config.yaml
intermediate_size: 640
norm_place: "pre"
norm_eps: 1e-05
rope_theta: 10000.0
init: "trunc"
init_std_qkv: 0.0375
max_seq_len: 256
doc_mask: true
Each number is 500 + 50 x the weight over its row's rms, rounded and kept within 0 to 999. Layers, rows and columns count from 0. Numbers have three digits each. The size before them is the row's rms in percent of the matrix's.

# up: layer 16 MLP up, 640x160, rms 0.106, rows 588-607, columns 0-159
# down: layer 16 MLP down (transposed), 640x160, rms 0.111, rows 588-607, columns 0-159
up588 105:536528509588544506474466497475420547482586590519529541583481444479506529502486458503560446536512409480497505497543538519559545501495496520474499435575536541507479563497605473444529515436466516522397471560469498515583469438544493518518486483498375390491431550526554476541547556394502415476419483481487445494594476483553479563486465482559520562475591584593484487536424446528456587464459496458541462597447511478628494454549511518505597410482592448472494596523469569503536448422492548
down588 120:497570608587519434533421388537436526495531486472475549569470487507468505412439506475490437496499425387532533485574520565541476425527473529505482516375466449424461478523479446549502451499451461505521502487442580448517496519588599445533406569538501418428536573495533449493605573522480475420488490587533529540482499427518507515432537499429471558479642463461544501508512528484506566394493466478495502510523547509532469576484644468509529423485523488545463460481562479474556530553455451
up589 102:475407518505515487605518559417458594367562470517511448569443526466477534553497428565466463512523409493514473462526517471523580475425492569510557504474480522456487542562533579441480503512408460597496553542491526416483535492472532475471540473481396557484526459457480529512365550500453506431491484462485486455469478542607534480541452529474549584571541468533478536523452479339441527499546535545429517506457617548446493516511542467554574493434506530457633535564481446478517554550476534
down589 097:489500477456594494468570446509567518526526525530470461472489501498502467493532399531562538469533497542478473529528581552498434543511363467520533530547616487452550485476502515553521433533511424419474472515557484516432468409532544527462492470539406583508424528528566515568533540493500436535513610526456515478503488482488547464539566534531462456574547429498459494439589446571553453452485600489561638521534502536565492420400517481566480396495407458496561546358502547534464415476520524
up590 102:507478524557505540521466479560542497460501418553497548524468388557488474493460454499468499406589520479529431579437514571497589527472522577502443457528525562585537575526463464539522567423449453544507508431433514417408540460583544462599545443405485423510500448482501548493516518594539509486489444565496562461518509498447491495489518438583455424585644520486510522476500510424517552503561527494419482627490407546512548482539416512500550459436538429533470529569507536517486503486399430
down590 106:545525479566498526522401509461411417478509530510405497492603561417517564492444488444525564514542450522542543458549487518487515541444493404427552554495545520476566502459498486441545521538533539628561499590548469479516444461530494499525485500447564542439498491565512451462512485338443535547538476420596579474516547485472453564495475513515471549493482502519590509421534560532549533508507525526457411525417495423495538484444478496498396587515476445472548644447461401505424540428533481
up591 100:517444429550414520513457357472543514421503455464530512469544515559493436519592518539470561453586422421507497444471474526495492451505473507528591508472567449523547592473567562489537480437480550434381418552508500521504509517418546529529410477556542475517430533582516523512505423460536483509411554444424518490530491506556446547470581569507514563534514429530475469438467396495486553388462475458472469506609542589483429519515502475480518569504525600538562500622555524456506450535469492
down591 099:464426467545594533473484517488459517503519535508517386569467478444486565479509365479507444562479440496600502484546471613498482470529502482477468556503509487546500512521563519497490490441533443406541500494454528574451539511420522516577503512539447606432513369439424549478509503465553564513568551364450518516478582491569566434579604498458566460569596432534502550473502430562426483545549500459476484415542550485470532509481549504578464456528540559476501577527475533471517390516476540
up592 095:456475408529555527555505603535563432496599407482506512533478483655525532524519502496352548401503529529513382505490524559514416543454460497517541449444581514472532498556588578508500514527492556451491527521395573483528477560521558547496451451556462548556506606470539558438455524490463481515570545541440476539465519513495512453512610465470537503474456473540550519435511492538507537574380489510492402471472489498566596496499486599482510483461572502491368526542476484522485452504486535
down592 094:488448506395501507515482455487565430441561551579476477547533512441551560556430485541558487533425446502520469474504544499511510540490577526496494468521483516478403506521499434508430503572464418490526518444454483589577517520554483401541462489559504398489485424513552431397410519481522515586391450513577498584417437544450519533432383533499554492450463491438426466574613470502559513537500499511469513480544432463515479505452470477460579634497507410577447479516445447435548524574509491
up593 096:539486524525579516392558504505474517505517517508503502443505414475639545545465409637526520472519465569514461531463500456429516543536548501504583428496535559602594427643538542499469604441560528488388453476524426589492367484491470467548492557474531494483505553575530512482543480439399510486417502473503468478464503473547579487486562538490545605502544495499564531580492463446478514479473544550468464489505488508512524431492514525536528449569531570533494575617517432524516455529526536
down593 099:556463459489528495468462493514558391544492510552577513513463482413471541505518443488356440402491520511521498493548478423573503468435467562495530454531443479500423548484521487534541506499427418456531526463546460425484596551446558493499519494495497530513493444419495499531493502555510526485445555491588440457491531501493420474524447539542520458505548490499464427590538556510543386500608584579450580468479592404491497489477441582405520412541425539505519568621399517440430534464459445
up594 097:624431537527512530563488562479484556457528520539446413538483507462429499477478533445500439473623500581537552485528500510539585499467578561430508449549560554553504528434525468464415517527468490553474543464502543480549538584552487527571511536488462544359459465486525513487470514548516477391555529518442499422439653497564519570556433467402496513490419510510439477445575463527457543389490485613487494455484529620490436516521516475436461515584499491492510510502512465438408543470542497
down594 090:585463511512503349530494588521439440523521539482512508429518482457541478467413540442426470510463482495482451519515546592530520413558443468551479497486478503508581523490432424528518484446499494499433457448418449498528379447472433499426510537464500530422523528501401559433471591515481544468514434541516496601470457442437484523623553535615488426515522540480548525430523485441509569433551557402472449450507512496466599483520434454452464572482488576524417419510491546578506445537498482
up595 098:678421442438508467588511556538427522424452519570507487486527485519454493516495494558551365531539472506489553617574429478504502461564419457481494519470405472520522439516446491486508465451460494482487459580503596538471507411414491364528450518470550548566520423542543539475502528521558451499423508582505511532559536441525557532494566453562547483499510464517475547549610503467553477519528451495453471503476445516488490469448489578534553490560487533640535511504500512459613535470506577
down595 093:468512498519484563496516452465537573479504545420469463438418479553454493398502459458507497573389504427538501407411470456531636477479526540497508508489421480514466392461569500455479450473486653587496537558524510477467549501433642563489467494540550484539438605514512448546629451458547478541520577472501478444488455493504514513537491438472429541436529480527491568518459545436446583450452477498538485428516518465479550624435512421467489520488482489466540521587502549524495487523524586
up596 092:534482461493520462411382496489499519506492518491540544512586509494569532414578467489459474513564525434488394514465484507609532478577455430524444490466590462475468590510469463445385488513472512537512470491448492506506427442575536405467445526548509548501511596484593439379445523531496470564493413490521509438532517441492438553559515549560534484519487474443462508589505503457498476432535532494507518628420540511480463497518499613461467415489481503533509515450349510487511557636509442
down596 088:441583537502454476517657500431524467437523458521559456566451454519477474630399490567487525548430574455485570523463432410361536511417552495481460459545432468436504540509479509466563432534472560509517546486458494497519530507461514559513492514502506481422499490484522584534512498484448483469465496428546377546556489522396573494474498524516522565541440480448469417438551445486456546480546429453509466455542533470529480538429442478595479487457457402522528444529487385578504520391486512
up597 100:518510543564453546480625509517597553468470537523490434552519418446489510510487518499489520435487492571693558472475517528503517488492547481467480402464502627519426519490422596430511436466456586508467485518535469435449502478560490488589490451454551468436564549503560484566529459536491542522486427597456458537542555482497574598522512516536519527441515560532525568536508529389463563577569369559485520480532488439505556558555485483439521536506602551524542551451532514448494473469504476
down597 100:441549467413435474527443543462505536522585457522492484555488480530442521579525513481454477529410425576428490541489455488471553478505453588573487524637508428554464606465516491573468503495533473509523434479518518507501549553409601489481541513540510509526437502481507472428460487424495383493538578470508542461430502468523486407469417554498522448519445551503592448551456625500531534337571454477528510437546475576565466543493499487489495450508430434480472364485481419461521520495512529
up598 098:537427447569477582563576479598519465478501415491626476470456468503435590588536489439431470494459535478532464419557531412536553363480470530470458550480534556444506608565482426480496426519536467507470472524456497579572510422558549495511514428457461546547457507556563477583526496577468553487457489515493513482553448533574520538520501437468471554588469546533587482542488501444476532421452497511529454554372437407486527456499515461536527531546496481520551534552484461508428528374470468
down598 096:521458529544458389549431494514509486532509488461487589471487475425500490540616469453583484516418452512527468612504504565461410489442417541471567470510335579451448524546550632496464476436470436511535483465509496486532457375590455542449478504527480580483498466504503513557608471504515497489592556506525499428503451468467515487488506534506449487530455443504402550561510497570468486505500448520393446447427421571480521520400576459506518428476459530470455493422462443483502496519454567
up599 096:484472511443444411495475575520353462435494505461500464495531537566534569503403528480461430523507542428516406543477500533541586484512592512443506476448600566544509518516468577444524453407528548456488473511566514427514492534589531399500480428439547503479467569539580540393386537527593548490545448524496555581504486542499556522443498536539487552450505503495532501468565511445559448514586539547510543482486375504591532598502497559499439474468553546543480565554513548452502515424457463
down599 093:490511406584440459405485501473546542467536534494482586428476489518546531559577497523475511488447367524453562582520525552500534509510567448489501520512355461531430462450425494502434513575459558506507483514529479527523502513512429576542516497556421526522509534467550488483513451514491508400508562437538551417453537532492449420497509445442620545521556510553597550499510586437432445515472495574500492463514469483525391474443607513478511505399469505481530373489547499430494484621518422
up600 095:513434535452465467538510566451467563527545433439580520525467481565553555528594443460360482470471536513496476537494461517503480445462507492565404461509501553579571502480639535569449479458536581579488535426506462462495536424541494513435500385433520587486463510485528504469454557394509467510485475506501561560535448449510528473532483517501523571460498592525359598478591476428454487511527566532452453474445553545436606512518536501498475386502502499507522520519451516497548450399557443
down600 090:514540484528565474534497539512513401527498578520473494537545549504504493476438514475573508493533544480470622456538495514518579443548505473481528522488469510397623519527428437396529463540479526438497505539662624434544538541506498491587498571530469537477532529498534569500518520515477500528591453470540483478486527600505526429501473587416532439436442476494564530511478481496432489506602527513522576565421449514566470483474478577510446663459515511510502572578551485487427575566529584
up601 099:487445424542465479457600489448499567449485446586476496499597435582528435506456461518449468507460483484510447562598413477426436449439504494498601404417442531539475423483523548478513418514402560433476520457456473522486477397455502507436450469517552525430451430506482488476394478513514528598513472472532569492467480420525525529561543449525474573407402463518560554421406410402471527506519516532499484471507406461490488475562526514520527462474557423538496530583473555453508478490422495
down601 096:523534492538487585520514565517446520584551555448572479433452518604452466536458525431551519476512586549485527482565499521568451604432438484446550516500581608546508456477499548484498543497517519421519401540375480485484463550516477489504421579501468502503591541498476418548556548558551500499567549531518522474530490534484464514456408501601546557545478520425508510502519506505515536410393529507473569564410526530493556493463482512514391567424492428494485621532492449527420552596440554
up602 091:423496496465482518511451546501534519520556512523541519524550481562609559479597552559495524430542650524500528531484494632489532539562493461515447442459483452565434496532454477420454500504533505512371506467509501475503328522508567531596464542393425495543463464480478562467462486452514443434566576493495562457563523576530433531459487497596453435523528512438506598458493425550562516573548551448467517560492537510454515521508505539532514534464616408566463517528517513435479502517448541
down602 094:470492489450454501554399492478469454461507504495492433474497481555413412604449504511530442475430540530501617531495494522543478491508581498512486622519503428524366427562591468494553636573501492503526436515442568435470471412454473508444523508471519584456478423511527481535427520395420455531500527458538512523463478542468514530439490495540367447619449470487462585453569467480456494458462476505440507462457483429586496503533452549522428508481468458476527480575408454523470549427515519
up603 105:503459444542500433439517535539397505423634551549554465465380484508544546507476490473530458547565559488519453518517532501601499439467546652510479469480549518494490445463519500552577500454480534484559482602473486407588432508590502536511513515429493485439528551454479561517564577518480473496479432530441506536508407534554583495513489524578540435535462538500477421519568454493456584562444488559468547515525642585504426509500554555484513536514571453621503531543555515539541520517558477
down603 097:457508554474509474530496391489488530492407485476497518594546564563524551488489511483398516500416467548475491489490550380453411556451506473475464546499528480594576612460480532534474487480487514470522515461548459551464506538571602566511481517520497500547624548499494482521424412496479417461585477482549553580525463397499422529477542468530485482511465499467485472491520432544545595384468512505520406572554447505493504499468461475549493496598563502599490428569564536522447618503409584
up604 104:527470562505515455433523474582590505461535441530568502493400500526439589564530488483545467427558423481443544503498420562518536408410456440525521405531431569518497455472534507491470546410472475507529519522508508538556542443557527394573467394437487465473531461496589513472399414553487568497479499516555563523577524461490507497485499509587564469513569514478549513510520508527556502518513489452359405534613582481517515500579531521585591486574526508501503551552431534481401531475540470
down604 100:567501467431594516474512467460411525493602518416483541481478569459551518509511543469500522508552522488556512441583592451570478465551480612447512494531456488511576425564501533443578509469571443491570526563519463481474444612494587473494556537519596515498559490570517527492549493482500557485470551465567559495424471440531558461488517566384522514502507576474446461499489450592451491578512501558518523517555513462441503506498602463478568506514467559512582649527511498648559553512462568
up605 100:451464395511440564526444511454457530495511451476478499445439425428447532536506456534462546472482437371453523419474424491554471445489463498539611477442516455499500544402625523438450515547500540418526481475487492550570589467484517349517424456471530510500506472543435530512511453465492474535458469466447488532478572423477555510458528471488616518542487478639489477508491484505505508477527460532424472503487544453499477487487543443536601433514520523583437534540389557387468515411516414
down605 102:572477517601422534448474542524475513474558482432480507530495521504477442525365475502545458546432521406475497499568553556509437488491452573500547466512426546444513454503565497521513541471447436516476459359463539457587508504486551516385477489517479540525566506504402498500566550455465475521544493599543548502540515483349561443488498585512491479469450549543521564516578522542518481422518441432447528439487400496452465551538551537494454572458614489505430587482421520504567543548519602
up606 107:525509505582431566388481465524512510405559505518515538486441425471508458567449507548514513477531420475524522400509543454459561511497526488571524448474519584523544486439499449443474531519533547525531555481516591463542507410376560553548477567517408447388458501526470477470454463415484458480549462496451544496575464487491470513555524459495543510582509544491627504591519484487493494486557516521530403666490464552477492607496589492448533356525521479558447514432498514469405502499533498
down606 114:501568556459404477588460467460522519432590456519421401399543484471588551504532512488532449521515521511508521432417537565554484431433537463467524458466537569499516540504577426523491553474522497464508516536500621409486540485486583526449623526444597438430469552563523490496520518442515527438439523482325471537470495534602552501504548474497490471451465495529440499502534446566489570600479440519465525542529485503483488461458604494434510526507447469508562434535425495484417516481399515
up607 088:470593567519479550581581490484584541536471476556425472499570545489412551468486430530476465541463517452575549403414543448465467544463490539433457470564509404476476519476533494483553522507468491492427545607459494515540389489443495494459436526496499561494460558454450509444485428438514494412521473553455482378576536574516440484514451427536536558478582529545508557556603480508530501486386536512457503568556572494434475448521501490574525468540535528571533467453545620572471550408521527
down607 081:498438502546529490505477553526429504503421481507551425535476425515521442490538576516616579514605433548556471525600471474527459515540481440546532485489538479481559491512429496529594429595528523441509393507455562512489565509562336512558512481560522481575493469428452484561541507548485503503546518482457527522470465548567522492477466576409514419489463560519473463459477500485458455512589427469560558400519467489522511449412504522392557512425509450445476331489438504464477487552509541